Weights of a small GPT-style language model, trained from scratch on English Wikipedia.
Size: 10 layers, width 160, 5 heads of 32, MLP 640 GELU, vocabulary 8192, 5.88M parameters.
Each number is 200 + 40 x the weight over its row's rms, rounded and kept within 0 to 999. Layers, rows and columns count from 0. The size before them is the row's rms in percent of the matrix's.

# down: layer 6 MLP down (transposed), 640x160, rms 0.0653, rows 148-229, columns 80-119
# up: layer 6 MLP up, 640x160, rms 0.228, rows 149-229, columns 80-119
down148,101,165,203,232,191,220,234,209,200,165,212,219,205,219,162,250,169,176,190,177,211,200,138,189,262,185,169,264,161,182,168,302,199,164,225,167,91,203,212,215,129
up149,098,160,221,193,174,161,239,232,173,182,195,185,252,108,272,173,198,216,222,245,249,211,201,113,205,175,174,226,188,215,256,258,177,221,238,181,176,225,112,195,159
down149,102,190,125,225,173,222,187,175,182,209,258,238,199,243,177,241,210,133,203,173,138,218,177,239,249,257,228,173,197,230,186,115,233,134,148,232,253,220,284,220,247
up150,099,166,247,176,185,125,232,224,280,109,234,276,233,200,175,238,217,188,175,225,206,204,211,242,217,142,318,180,181,202,201,261,173,180,229,159,179,222,159,185,237
down150,103,210,192,218,265,276,183,179,132,223,154,159,158,194,220,200,175,218,207,208,161,212,193,161,148,225,109,176,212,300,215,161,176,259,161,155,214,137,223,140,264
up151,093,194,202,230,157,159,135,192,165,166,194,177,182,188,159,178,155,95,229,236,198,185,213,197,184,102,239,195,180,263,201,206,200,191,152,205,191,268,229,186,180
down151,096,249,192,247,207,214,244,229,245,169,215,186,145,176,196,178,256,206,134,216,210,123,228,104,204,195,182,221,203,192,118,188,231,216,278,150,207,176,208,246,181
up152,117,217,148,166,239,220,240,197,219,177,176,216,253,205,168,219,94,229,182,182,170,169,207,189,239,195,190,264,201,124,150,201,219,133,160,204,147,168,224,180,201
down152,113,260,208,192,163,142,141,224,177,219,177,232,158,200,118,213,227,192,226,176,148,258,264,212,141,210,201,281,174,231,206,150,276,244,159,184,115,219,180,184,113
up153,082,151,229,227,226,238,238,163,237,221,146,176,217,195,220,178,234,154,221,184,161,187,295,266,191,278,149,176,153,259,274,137,162,163,187,187,225,212,205,189,158
down153,088,171,154,167,232,167,150,193,192,151,148,200,165,214,212,172,165,193,228,228,269,171,172,176,172,177,295,265,235,169,152,235,224,208,208,197,235,171,217,201,233
up154,093,233,236,196,184,242,187,211,99,211,173,281,184,169,157,168,258,126,286,143,211,226,207,182,193,198,241,232,164,178,154,197,209,166,228,203,249,170,175,242,156
down154,092,162,188,218,158,192,168,215,235,175,144,152,169,226,192,232,192,214,175,178,214,197,214,211,236,211,122,187,101,246,254,181,188,209,218,221,198,181,215,172,274
up155,103,116,156,224,184,220,217,236,155,179,205,142,223,224,176,158,280,173,160,215,167,214,162,205,223,213,229,244,226,250,159,160,245,264,203,247,246,190,142,230,156
down155,103,246,228,130,168,159,163,241,262,215,214,280,228,213,225,194,240,212,213,260,204,168,244,221,158,148,137,229,193,227,220,170,235,182,274,175,189,193,189,205,135
up156,097,193,179,193,189,242,157,229,230,128,218,252,173,173,281,176,208,197,162,198,163,219,184,240,196,100,155,234,214,212,197,269,256,175,147,191,185,261,177,173,187
down156,093,204,202,157,194,185,180,213,174,196,177,137,231,145,141,202,184,255,224,177,183,208,213,171,185,238,231,137,143,162,226,196,145,157,208,191,223,184,263,188,222
up157,120,134,166,234,235,220,234,162,204,151,229,208,257,175,219,183,286,173,255,212,266,232,136,191,248,182,201,112,241,201,162,175,166,178,165,209,264,169,208,121,143
down157,115,231,245,230,139,234,198,214,163,242,245,227,140,276,180,242,221,230,214,214,233,218,208,215,169,189,178,223,139,130,243,214,211,194,210,152,270,196,146,207,230
up158,104,181,183,160,145,226,174,236,178,192,228,169,232,140,184,174,224,216,286,234,237,151,194,231,226,239,166,184,201,264,139,238,196,160,171,228,136,220,103,139,176
down158,095,204,240,169,262,207,160,236,112,264,136,237,165,245,173,137,196,243,195,226,168,221,284,200,236,144,206,183,234,216,250,221,214,225,182,156,275,187,165,219,208
up159,093,201,246,221,282,128,190,241,178,252,181,208,172,230,237,227,211,262,183,164,196,122,277,207,170,172,195,292,179,215,188,176,237,134,159,203,205,261,221,200,199
down159,091,178,172,219,223,224,278,168,200,199,117,203,169,192,165,234,145,254,223,198,179,248,252,198,206,192,192,205,186,247,193,328,197,275,215,258,247,176,167,258,203
up160,098,164,180,158,212,145,186,165,178,187,205,142,302,178,208,165,233,299,242,240,320,208,203,222,231,301,208,160,118,212,243,197,241,144,150,181,236,204,206,151,161
down160,092,140,248,301,253,241,216,213,170,235,221,210,147,236,171,180,181,238,198,161,193,187,234,165,183,190,216,197,274,193,127,189,140,155,215,187,200,201,192,221,206
up161,096,171,170,141,204,183,273,256,174,161,165,216,225,184,186,277,200,170,220,210,192,229,195,206,263,188,105,220,219,173,152,264,168,202,136,176,117,129,164,227,219
down161,095,214,208,206,199,239,181,167,237,212,225,157,166,160,188,222,153,197,268,186,165,197,234,189,220,213,182,117,125,277,232,244,133,209,217,187,231,258,218,269,230
up162,069,192,223,166,224,180,255,213,217,233,260,254,192,193,199,199,86,165,170,185,153,168,129,226,181,217,192,151,84,178,208,218,193,155,138,246,250,246,209,244,188
down162,068,301,199,228,204,151,173,218,226,158,191,172,182,226,205,226,261,160,217,188,243,266,134,229,186,201,182,203,225,174,182,221,87,122,177,202,212,166,235,161,165
up163,091,196,227,147,205,210,218,163,296,310,210,172,131,184,137,207,176,232,168,211,189,201,152,203,109,195,158,211,228,147,235,277,239,230,211,211,250,263,161,239,212
down163,095,211,102,166,239,216,181,261,112,160,165,264,196,225,200,162,202,201,285,196,162,233,211,182,224,180,270,187,196,162,136,173,128,193,207,212,163,159,182,176,283
up164,096,207,203,165,245,167,192,151,182,99,201,185,223,153,199,309,244,229,179,238,231,147,157,182,164,166,189,199,220,181,266,227,261,207,275,212,205,256,183,224,168
down164,096,191,148,239,209,146,188,239,225,236,169,203,139,200,240,113,158,136,159,137,188,220,235,247,274,167,189,170,139,262,178,139,184,186,134,229,179,140,215,154,190
up165,109,258,179,197,284,182,128,204,98,223,168,183,202,194,225,211,248,216,212,199,96,270,262,131,212,109,185,199,190,238,148,227,188,207,212,165,256,177,293,187,189
down165,108,192,209,218,188,202,207,146,244,179,204,259,249,250,200,184,130,165,182,129,280,193,219,193,211,183,196,242,241,204,224,176,200,236,239,211,128,185,122,237,203
up166,104,200,176,203,122,197,148,231,185,214,213,234,247,214,232,159,256,193,168,114,233,143,207,172,133,205,192,204,182,246,177,184,249,148,155,130,232,204,215,196,138
down166,101,144,196,104,325,270,220,202,217,259,243,161,243,194,159,211,227,155,181,287,166,275,220,181,213,219,223,171,164,203,204,227,202,246,194,241,157,133,157,157,248
up167,115,210,126,130,181,246,196,203,276,249,222,168,276,157,175,181,197,228,269,190,225,146,172,186,137,189,195,158,184,203,239,194,140,216,182,265,171,152,186,152,260
down167,109,203,224,273,224,196,201,227,164,220,320,176,192,192,250,212,176,188,125,196,171,229,252,204,219,223,166,178,225,168,187,178,160,148,151,194,177,205,258,248,219
up168,103,219,203,205,243,217,173,217,182,178,209,123,179,161,190,181,254,224,154,297,162,208,193,156,211,103,250,223,195,256,191,230,177,258,161,145,176,211,231,242,199
down168,109,232,183,156,180,218,229,205,171,154,142,129,211,195,157,187,156,189,122,269,291,182,236,192,194,238,193,221,259,203,155,194,130,188,220,213,256,309,208,177,108
up169,109,219,189,197,278,213,212,196,218,228,188,184,289,216,200,149,213,230,168,210,258,186,233,196,259,199,189,161,278,221,185,152,253,202,209,172,219,188,200,141,165
down169,110,193,185,205,177,131,208,186,176,216,190,202,135,165,171,141,225,260,218,163,202,200,187,162,81,210,272,291,177,214,196,208,247,230,192,255,193,170,145,227,155
up170,115,117,113,165,143,223,210,123,243,253,178,222,175,196,137,281,172,187,210,229,232,134,159,227,180,192,196,223,231,264,180,181,209,148,175,181,175,263,239,206,239
down170,112,174,223,213,204,194,201,192,138,207,232,176,225,253,259,176,243,226,188,182,197,169,216,232,272,199,217,185,172,197,165,184,119,213,247,185,191,131,222,181,227
up171,089,222,206,177,228,219,259,211,221,210,192,156,203,215,107,189,205,197,125,181,165,228,176,186,255,244,177,218,269,205,216,259,214,147,209,235,208,199,125,208,145
down171,086,242,256,185,230,155,207,266,254,182,142,185,164,125,253,291,207,127,218,193,135,259,202,154,243,225,206,314,199,236,160,191,235,148,187,173,142,204,216,216,245
up172,100,133,222,148,174,199,219,212,245,235,178,148,188,156,227,226,195,232,157,200,150,215,158,188,171,208,220,137,180,178,287,171,164,221,212,248,196,192,245,177,189
down172,107,170,202,190,222,185,228,181,169,111,203,221,187,264,152,240,174,184,271,253,248,177,261,253,241,249,197,252,189,223,181,219,168,166,156,212,197,216,244,248,258
up173,098,265,253,218,216,227,228,202,221,288,248,187,146,172,112,227,182,237,216,194,169,204,201,203,175,137,210,173,198,281,133,262,217,157,146,193,198,249,232,192,182
down173,098,257,218,255,167,149,213,174,119,180,237,172,164,216,241,211,183,229,156,134,210,178,189,179,232,188,227,223,245,229,189,286,206,148,193,207,189,210,185,193,209
up174,095,247,202,218,203,194,126,160,189,178,219,246,239,105,248,142,219,200,219,166,254,231,145,167,184,204,178,198,150,220,194,220,208,154,195,181,272,206,166,184,207
down174,096,176,136,242,221,228,222,186,228,200,211,170,147,265,220,286,142,174,215,281,174,160,216,239,267,212,217,203,214,149,226,194,134,201,114,233,184,235,259,217,204
up175,096,171,197,160,186,96,230,202,223,214,268,310,259,163,114,176,203,181,247,156,193,194,224,177,200,209,207,291,170,193,156,157,268,189,197,193,228,199,160,207,264
down175,092,190,197,188,282,166,146,178,202,172,188,165,124,194,217,232,236,221,225,211,207,238,164,163,200,249,232,162,260,228,219,223,277,246,242,257,218,232,213,237,205
up176,095,165,186,212,251,133,217,169,192,153,181,182,194,223,123,146,193,226,214,253,191,194,184,198,228,229,238,177,194,169,276,210,239,151,164,252,223,209,111,253,216
down176,094,245,155,234,153,201,161,250,196,211,181,161,199,104,232,268,69,182,176,251,259,207,199,171,182,219,195,216,151,264,161,174,275,211,243,210,260,224,228,166,177
up177,115,128,171,212,248,171,249,156,269,226,203,214,243,210,231,211,166,290,205,244,226,204,197,154,287,208,263,218,176,218,252,197,244,264,201,194,190,228,207,224,201
down177,101,244,186,191,184,203,185,136,199,191,267,145,127,203,271,213,220,129,219,196,209,200,198,183,178,219,149,247,249,220,173,231,187,182,196,220,47,164,118,277,220
up178,091,207,163,153,238,176,147,177,126,213,185,273,137,209,175,216,156,190,245,189,214,154,255,193,170,220,223,227,240,190,148,200,236,184,154,135,197,203,206,160,148
down178,083,270,241,174,188,222,238,252,316,229,245,89,210,183,224,235,185,219,197,219,220,224,182,241,154,161,249,214,202,214,242,176,196,202,248,216,148,201,192,143,201
up179,087,180,272,134,199,169,200,170,220,250,163,206,280,144,170,92,227,225,147,290,188,275,207,229,255,183,132,139,201,321,195,269,219,169,221,242,263,241,187,196,197
down179,085,223,195,238,189,273,166,247,224,149,205,183,228,209,186,252,227,231,201,153,163,138,185,182,145,136,201,221,208,163,189,191,218,183,206,224,223,205,225,239,232
up180,107,146,220,221,217,246,214,193,218,238,177,242,187,176,225,308,176,218,191,180,163,181,157,181,249,197,194,176,258,83,228,222,148,271,224,195,170,214,212,203,228
down180,101,208,227,188,230,250,263,215,198,171,205,141,228,222,244,107,180,192,141,193,202,209,264,171,157,167,181,273,197,231,140,181,230,177,182,200,198,260,140,211,237
up181,084,191,83,243,212,189,209,214,175,242,168,270,172,191,244,229,186,85,213,218,176,263,202,200,190,216,238,253,275,185,207,195,204,231,197,181,188,198,167,185,209
down181,090,211,295,153,138,231,184,92,215,160,257,200,181,226,248,192,208,280,163,200,168,195,211,219,178,179,161,200,125,154,173,231,193,202,288,205,212,189,242,210,159
up182,097,195,201,279,226,143,129,208,205,213,183,148,222,179,279,206,186,170,179,246,203,194,167,265,332,230,203,252,143,236,207,243,226,230,195,231,202,179,100,200,145
down182,097,233,130,204,183,251,200,208,181,206,144,279,185,230,206,253,186,283,254,152,232,159,304,237,178,264,201,255,234,150,165,186,189,201,230,203,159,214,187,244,237
up183,104,199,190,241,165,260,188,168,190,238,165,258,177,172,191,211,241,232,158,152,124,209,187,218,213,177,205,325,248,227,185,209,147,208,184,227,173,233,176,239,139
down183,095,254,219,223,239,238,201,243,181,180,290,201,190,233,219,156,266,239,247,206,173,210,150,158,252,156,198,121,190,185,221,229,230,199,154,179,254,166,244,133,260
up184,081,222,222,189,207,207,234,162,209,196,165,166,146,208,120,136,183,168,221,225,198,216,294,177,240,126,227,200,253,218,197,195,203,178,180,167,162,192,142,162,165
down184,076,213,154,167,291,216,217,239,195,214,185,239,191,280,238,173,211,211,167,169,174,200,214,232,102,143,209,143,141,198,251,141,180,201,192,201,202,175,231,153,195
up185,078,165,201,221,197,212,147,150,156,210,222,159,159,252,187,177,227,178,191,273,232,193,113,180,166,209,233,158,139,220,230,246,196,203,197,218,333,153,194,221,155
down185,082,238,168,239,265,179,222,332,209,211,173,174,189,196,204,217,218,167,227,177,178,177,314,254,186,223,213,147,244,220,204,138,178,239,168,222,167,222,247,210,128
up186,083,232,210,241,119,124,219,247,152,245,252,60,152,228,242,215,206,220,174,242,243,255,170,195,249,202,151,180,179,212,190,213,182,170,188,306,199,232,173,239,210
down186,093,164,202,162,221,285,211,176,252,198,183,196,267,182,131,219,192,225,185,201,257,170,222,146,186,182,172,311,233,190,210,192,171,207,295,157,210,203,170,219,188
up187,083,234,123,165,210,269,179,312,178,216,188,196,181,187,211,149,236,195,153,233,171,239,142,215,192,163,147,163,176,207,148,138,258,169,207,189,195,187,221,186,173
down187,081,233,211,284,183,166,193,162,215,137,196,176,205,172,269,267,203,206,188,139,196,174,208,215,156,215,175,220,218,179,212,194,231,133,188,245,233,257,219,225,252
up188,096,237,138,218,170,245,184,215,182,183,203,134,270,173,230,172,250,173,189,126,141,204,190,227,239,216,236,201,214,211,168,180,210,167,141,191,176,162,256,161,79
down188,097,215,183,68,228,234,185,130,180,188,201,205,162,212,209,221,177,221,187,268,250,177,160,252,234,183,175,218,193,119,196,248,199,242,288,247,237,242,229,250,258
up189,085,240,161,152,229,141,213,189,170,126,159,242,277,262,212,212,231,151,121,194,192,181,144,149,193,165,202,201,201,252,194,220,217,172,189,159,205,213,259,143,187
down189,084,197,250,212,269,204,164,169,219,272,5,163,196,221,234,132,166,202,241,267,182,179,254,142,217,190,216,158,258,196,236,126,196,242,182,256,243,186,261,185,155
up190,104,155,268,207,161,233,189,180,158,235,211,175,135,163,161,181,223,167,190,169,158,220,229,198,222,175,205,181,285,222,83,208,176,209,258,220,239,203,130,227,211
down190,102,187,206,236,202,184,200,271,229,173,106,193,225,218,206,150,178,167,293,214,244,221,172,238,146,211,174,133,215,243,201,243,205,110,178,224,191,269,243,147,164
up191,102,220,256,191,202,178,217,213,159,173,252,214,212,195,138,257,195,168,245,206,161,154,150,248,254,222,220,206,146,235,179,192,233,294,146,191,207,176,212,245,235
down191,104,171,238,158,241,148,156,209,225,190,146,179,180,216,207,138,163,206,129,209,185,288,216,137,173,205,212,214,228,217,196,234,156,126,197,200,143,205,174,225,214
up192,088,185,181,195,177,199,181,149,209,246,147,198,185,199,164,207,164,221,185,171,225,207,155,188,146,202,149,213,210,102,120,223,127,195,93,249,136,235,127,184,158
down192,093,182,206,278,206,143,226,155,173,203,143,204,166,178,259,219,200,240,238,190,194,166,189,176,194,139,199,179,243,245,195,179,243,209,241,183,146,149,205,268,184
up193,098,252,198,169,230,181,157,192,172,200,214,160,146,250,213,252,222,151,257,146,255,241,239,181,208,247,167,185,145,220,235,302,336,142,95,230,183,189,200,252,272
down193,093,228,208,211,256,184,225,217,127,273,187,258,270,287,192,199,246,264,228,208,203,231,257,228,141,130,139,221,169,257,176,234,367,145,174,166,174,205,151,161,143
up194,095,223,144,158,164,231,224,192,103,202,181,232,169,162,152,111,177,171,271,199,150,275,180,225,138,225,219,204,234,205,184,232,207,203,209,240,115,166,204,181,208
down194,092,198,254,163,216,269,186,221,246,180,231,191,178,195,206,199,176,128,268,114,241,194,224,217,234,191,160,226,243,159,153,265,260,143,159,216,250,158,262,207,237
up195,091,226,180,193,248,203,235,141,250,256,109,191,169,202,261,152,239,132,169,206,182,157,255,206,98,159,187,244,179,154,214,191,216,198,236,134,213,252,205,214,115
down195,091,210,177,207,217,180,197,213,185,180,133,160,227,165,210,183,227,278,225,223,183,242,175,128,168,238,213,138,192,187,174,168,212,173,250,185,265,192,249,200,178
up196,086,201,216,172,223,142,256,250,215,151,232,269,227,247,211,178,193,190,197,244,217,223,190,196,236,165,227,175,211,236,178,250,250,154,236,257,206,221,174,222,195
down196,083,200,163,243,259,146,99,141,225,245,133,229,179,208,172,279,193,277,171,177,174,210,187,261,154,187,200,242,180,172,216,137,169,197,235,190,137,227,182,183,177
up197,101,152,217,135,176,227,108,252,230,227,230,213,200,212,193,155,269,202,217,211,150,231,163,207,175,155,243,177,207,175,166,248,198,271,209,232,176,270,263,219,204
down197,102,292,174,186,149,257,280,222,250,142,165,183,220,160,192,204,166,226,283,116,222,216,149,190,160,242,238,156,168,264,208,197,185,223,221,145,244,230,141,153,165
up198,097,229,173,206,195,219,120,232,226,145,191,209,279,236,203,245,234,186,154,252,159,232,180,255,186,264,206,245,246,120,204,174,171,222,149,159,139,208,211,193,173
down198,091,141,182,204,182,112,292,212,140,260,203,184,192,203,209,72,193,299,184,203,143,215,227,156,281,178,184,128,200,236,175,135,212,200,259,254,252,236,249,216,161
up199,099,195,253,172,220,206,165,201,160,149,200,191,185,198,257,337,191,188,217,201,166,194,240,168,235,168,195,219,232,202,126,191,138,201,246,212,217,151,150,178,156
down199,105,253,197,190,246,211,232,205,198,205,222,199,246,225,151,154,223,184,252,226,273,228,210,186,155,191,115,144,137,220,224,203,235,257,139,190,179,234,241,197,194
up200,122,286,209,173,192,195,220,249,196,171,196,227,181,208,247,232,194,292,169,225,181,248,114,221,200,194,140,194,162,163,175,200,189,181,151,171,220,198,145,143,246
down200,107,235,228,256,156,206,210,225,234,130,238,189,232,148,114,238,68,89,214,143,183,163,188,260,247,257,188,156,229,216,165,158,126,153,194,229,287,179,292,193,123
up201,094,169,266,175,126,197,201,208,193,196,135,254,236,245,153,227,244,244,192,230,168,221,240,205,261,170,177,191,204,185,124,210,246,191,309,192,147,195,167,196,137
down201,100,178,229,224,90,158,200,125,157,204,282,189,192,199,213,162,184,209,185,211,163,248,118,253,218,155,211,125,257,256,246,183,162,196,232,270,188,202,141,213,203
up202,108,207,169,240,234,221,206,220,242,197,156,141,241,230,204,262,193,221,215,180,160,194,168,140,220,243,196,210,162,273,217,228,202,228,239,172,167,164,171,194,251
down202,100,181,163,235,188,200,161,166,181,195,168,182,202,146,224,164,177,238,203,150,236,189,143,226,232,171,158,235,178,155,152,156,184,199,197,272,263,195,205,147,163
up203,094,155,222,249,213,196,126,207,235,258,170,154,192,136,219,208,157,271,220,215,250,154,172,233,161,188,230,245,238,148,214,194,148,162,216,183,164,228,130,154,216
down203,089,166,199,142,217,244,238,187,197,100,142,207,230,194,194,214,153,150,195,193,126,236,165,227,251,195,140,211,230,290,159,167,228,173,219,159,168,233,213,237,226
up204,108,214,192,115,215,139,239,169,211,184,185,176,215,177,288,195,146,169,151,209,200,200,175,225,213,183,267,230,262,175,194,179,219,183,140,119,200,170,199,199,289
down204,108,181,189,212,230,219,213,167,199,171,208,252,216,237,96,201,125,172,237,215,197,222,219,221,215,179,191,222,180,216,220,199,220,204,210,237,203,210,164,280,210
up205,099,226,107,166,329,273,168,220,195,177,188,227,178,228,187,114,177,192,177,228,203,190,232,183,206,174,240,258,109,231,203,202,186,210,208,174,178,167,156,166,204
down205,101,221,244,188,127,180,164,255,203,252,108,202,137,253,206,154,207,171,175,173,142,232,186,164,219,301,173,247,181,201,205,245,213,236,206,188,195,137,204,257,222
up206,107,278,184,232,245,248,220,211,263,238,212,198,159,232,221,244,160,176,153,206,204,228,143,204,197,208,218,164,220,299,96,288,230,179,105,169,57,213,156,213,222
down206,105,261,177,201,181,209,155,260,221,189,221,237,148,272,169,239,178,222,186,210,222,252,169,111,191,223,188,200,243,215,198,204,250,206,187,190,102,265,262,186,174
up207,107,247,124,89,213,236,229,189,173,169,192,207,139,154,186,254,177,196,190,174,166,212,214,193,199,224,150,223,199,236,264,171,196,178,206,166,196,246,163,188,201
down207,109,184,225,181,149,143,197,171,111,229,260,238,209,188,211,166,208,190,251,219,203,236,243,195,152,213,213,117,191,147,169,196,164,176,232,248,269,247,208,235,166
up208,099,190,98,209,155,232,204,201,151,234,228,191,167,262,178,214,187,206,221,195,121,200,195,210,255,243,229,227,192,194,164,150,207,196,178,225,261,213,194,192,166
down208,108,203,246,215,257,225,181,155,242,178,124,251,226,112,199,212,204,193,243,181,178,208,183,230,194,150,166,182,271,185,230,201,167,215,189,186,213,181,135,189,211
up209,091,218,165,231,239,183,209,138,149,166,183,234,205,259,191,196,231,236,163,211,156,215,175,245,212,161,214,173,271,218,232,154,129,131,244,168,217,180,210,172,226
down209,085,212,226,179,242,214,230,281,234,213,127,209,241,182,196,241,203,192,214,166,188,222,276,192,178,209,135,167,181,212,155,241,297,211,157,189,137,259,152,166,161
up210,091,204,146,240,207,232,242,221,195,271,137,223,153,196,139,299,184,236,125,225,147,200,184,212,235,172,181,215,136,220,216,255,214,192,173,221,191,250,183,230,216
down210,085,129,248,150,218,184,145,220,232,216,208,216,199,165,249,221,161,207,178,163,204,175,224,252,173,233,222,172,232,231,250,177,282,254,231,222,217,172,172,245,120
up211,079,110,184,93,267,216,108,184,214,180,215,191,224,171,204,177,196,209,156,164,172,192,165,198,201,232,165,197,265,187,214,175,130,218,139,267,168,233,193,183,264
down211,075,247,238,233,194,134,182,181,180,190,241,198,225,256,228,187,211,180,210,210,215,259,215,183,130,170,179,201,221,250,247,232,156,215,220,246,195,142,249,142,112
up212,105,184,172,213,224,167,211,249,240,191,154,242,149,160,239,340,143,174,196,213,162,174,216,154,172,187,161,168,234,274,185,196,200,198,159,163,235,246,205,161,221
down212,103,183,205,195,258,249,197,157,206,270,153,161,227,156,206,187,280,264,173,178,218,193,167,168,224,220,255,180,180,245,240,198,112,187,224,173,196,244,259,234,130
up213,087,188,241,243,194,271,225,178,221,209,161,305,215,152,266,139,187,190,227,271,137,210,112,129,240,193,184,154,209,230,154,142,184,226,185,185,223,208,216,186,228
down213,090,173,169,147,147,153,190,180,167,131,244,142,235,183,162,243,229,258,139,187,229,218,225,284,164,175,166,294,238,202,191,229,249,224,230,207,197,208,182,223,197
up214,117,190,233,158,213,201,225,130,173,241,127,206,264,212,137,245,133,223,218,201,252,202,153,266,256,165,218,191,131,201,206,135,174,237,157,209,212,228,169,187,208
down214,122,237,167,161,255,177,233,212,220,237,261,250,168,261,140,202,245,129,221,211,149,140,183,168,188,221,225,230,225,197,170,209,201,258,216,220,245,230,231,165,196
up215,102,192,199,194,228,279,101,231,170,238,204,226,260,110,160,194,167,276,203,193,239,211,224,187,203,251,296,160,182,252,192,178,161,202,217,240,215,234,207,122,160
down215,104,159,217,162,230,191,201,176,223,234,207,157,238,271,221,198,209,210,160,156,156,160,283,186,204,207,217,235,179,189,199,241,174,160,190,256,214,222,170,206,184
up216,087,196,172,268,247,178,161,217,246,222,192,114,240,255,182,167,232,248,190,225,152,196,216,172,140,208,159,183,213,223,193,285,267,147,198,257,159,170,246,156,165
down216,085,202,215,166,157,181,301,237,262,261,298,145,222,103,196,218,164,177,196,274,249,198,165,191,200,171,237,193,131,228,225,211,199,178,214,236,268,238,208,257,150
up217,100,181,208,261,222,238,277,260,144,150,286,217,198,91,214,197,229,231,165,157,192,229,152,192,162,205,190,171,169,125,179,214,184,140,204,220,122,198,212,180,185
down217,096,243,180,124,151,122,185,147,260,183,156,240,172,214,200,189,171,197,166,181,195,219,175,205,134,166,227,148,198,237,229,239,224,231,179,129,162,241,214,255,206
up218,111,194,194,159,278,267,213,249,163,176,206,172,254,186,140,189,154,224,238,283,193,272,207,245,265,210,124,185,162,278,215,160,252,237,258,202,240,247,165,148,220
down218,104,200,145,248,130,145,236,176,229,187,200,219,239,194,205,212,259,188,159,139,215,119,122,173,176,184,217,179,235,199,203,151,152,235,182,191,249,238,195,217,251
up219,092,199,212,225,227,218,158,232,145,224,277,192,239,197,199,257,305,137,217,305,182,208,182,261,136,293,200,175,180,207,206,142,212,189,185,173,153,171,228,101,178
down219,087,217,157,167,245,189,271,188,323,152,209,195,160,248,167,137,144,227,236,110,148,185,275,207,268,128,148,258,184,152,166,233,269,204,182,273,201,203,165,201,237
up220,092,199,174,191,228,217,212,182,188,237,173,208,131,191,186,240,173,211,189,163,144,218,170,249,194,162,202,181,176,212,165,272,265,219,135,208,201,216,98,192,211
down220,089,169,244,179,184,235,179,233,177,168,150,222,242,157,314,227,202,213,257,206,186,214,196,212,176,126,197,191,138,196,220,177,245,165,261,212,251,190,296,232,190
up221,112,257,213,183,244,212,188,221,199,148,155,255,195,217,153,190,186,188,222,222,171,175,197,138,223,206,220,198,219,222,194,228,254,145,193,208,171,174,203,208,177
down221,116,205,186,222,177,174,208,190,170,237,201,206,135,201,131,147,162,197,254,218,165,182,257,279,204,211,159,234,56,140,161,263,234,182,296,191,151,230,153,283,171
up222,121,142,210,163,255,174,189,287,252,235,184,202,169,169,194,189,124,198,210,189,206,215,273,231,167,173,183,185,122,214,149,175,203,252,194,239,174,218,203,213,176
down222,121,203,128,195,136,235,153,127,194,205,239,201,218,166,217,253,239,175,225,233,202,184,195,193,270,297,220,203,245,211,235,226,225,132,230,200,187,183,125,190,251
up223,120,242,211,206,199,155,140,195,219,184,281,285,262,141,294,213,227,136,153,113,187,188,221,173,242,247,174,202,166,229,185,191,229,208,157,191,177,174,200,228,172
down223,105,151,226,156,194,197,240,190,263,220,266,150,117,268,162,156,204,268,210,135,211,113,197,241,223,164,219,239,253,282,141,160,252,259,237,107,160,250,96,229,235
up224,080,197,156,279,173,203,143,240,204,254,278,204,156,291,256,251,127,198,203,205,194,214,273,262,179,220,134,196,100,196,130,246,179,254,146,252,182,250,195,239,212
down224,085,244,225,132,193,270,233,214,225,246,138,201,225,194,279,187,273,179,163,202,230,177,162,224,240,138,194,191,291,255,188,205,242,193,212,154,254,177,210,169,208
up225,108,225,108,261,236,236,237,248,263,199,187,218,287,196,231,206,176,151,244,197,178,196,220,198,187,278,175,262,214,156,221,227,202,160,227,149,173,193,247,205,148
down225,103,187,248,184,204,236,239,125,142,202,208,199,166,224,152,154,358,214,210,225,230,199,192,160,202,178,211,209,246,173,193,181,164,254,218,215,227,204,163,211,183
up226,091,171,100,191,220,254,186,154,206,184,207,170,138,209,183,262,274,219,196,192,201,165,183,160,209,200,261,238,283,233,211,176,179,238,222,259,198,235,226,231,129
down226,102,253,235,246,191,190,206,249,188,143,243,224,234,154,216,134,180,175,208,204,167,258,236,134,185,208,112,152,162,178,199,219,203,249,106,213,224,209,239,165,204
up227,092,205,183,212,250,190,250,134,156,193,154,246,182,222,153,231,215,169,180,227,193,286,165,148,193,203,242,186,200,198,225,159,121,197,209,101,259,243,164,198,213
down227,095,158,253,153,176,207,205,213,253,201,169,169,206,232,279,167,235,214,204,160,174,147,204,227,220,199,199,279,220,202,213,214,250,240,161,237,138,97,150,220,245
up228,098,194,166,214,216,230,112,222,243,247,173,123,186,169,185,183,242,223,242,189,182,210,234,251,171,146,243,257,204,221,190,249,180,185,127,241,176,243,217,249,213
down228,097,228,210,135,208,178,210,112,170,125,200,240,204,166,192,210,161,190,191,192,239,235,198,244,151,207,210,160,249,218,211,170,229,195,198,206,150,177,196,187,184
up229,087,179,149,275,226,263,144,202,156,189,131,192,233,165,159,217,200,171,232,113,198,206,273,204,228,202,160,243,187,203,220,194,228,142,182,267,112,176,158,226,279
down229,089,220,227,160,238,192,264,132,219,145,177,172,158,239,215,187,180,198,242,234,186,158,203,258,153,281,192,250,205,225,147,191,151,207,169,230,139,158,202,141,101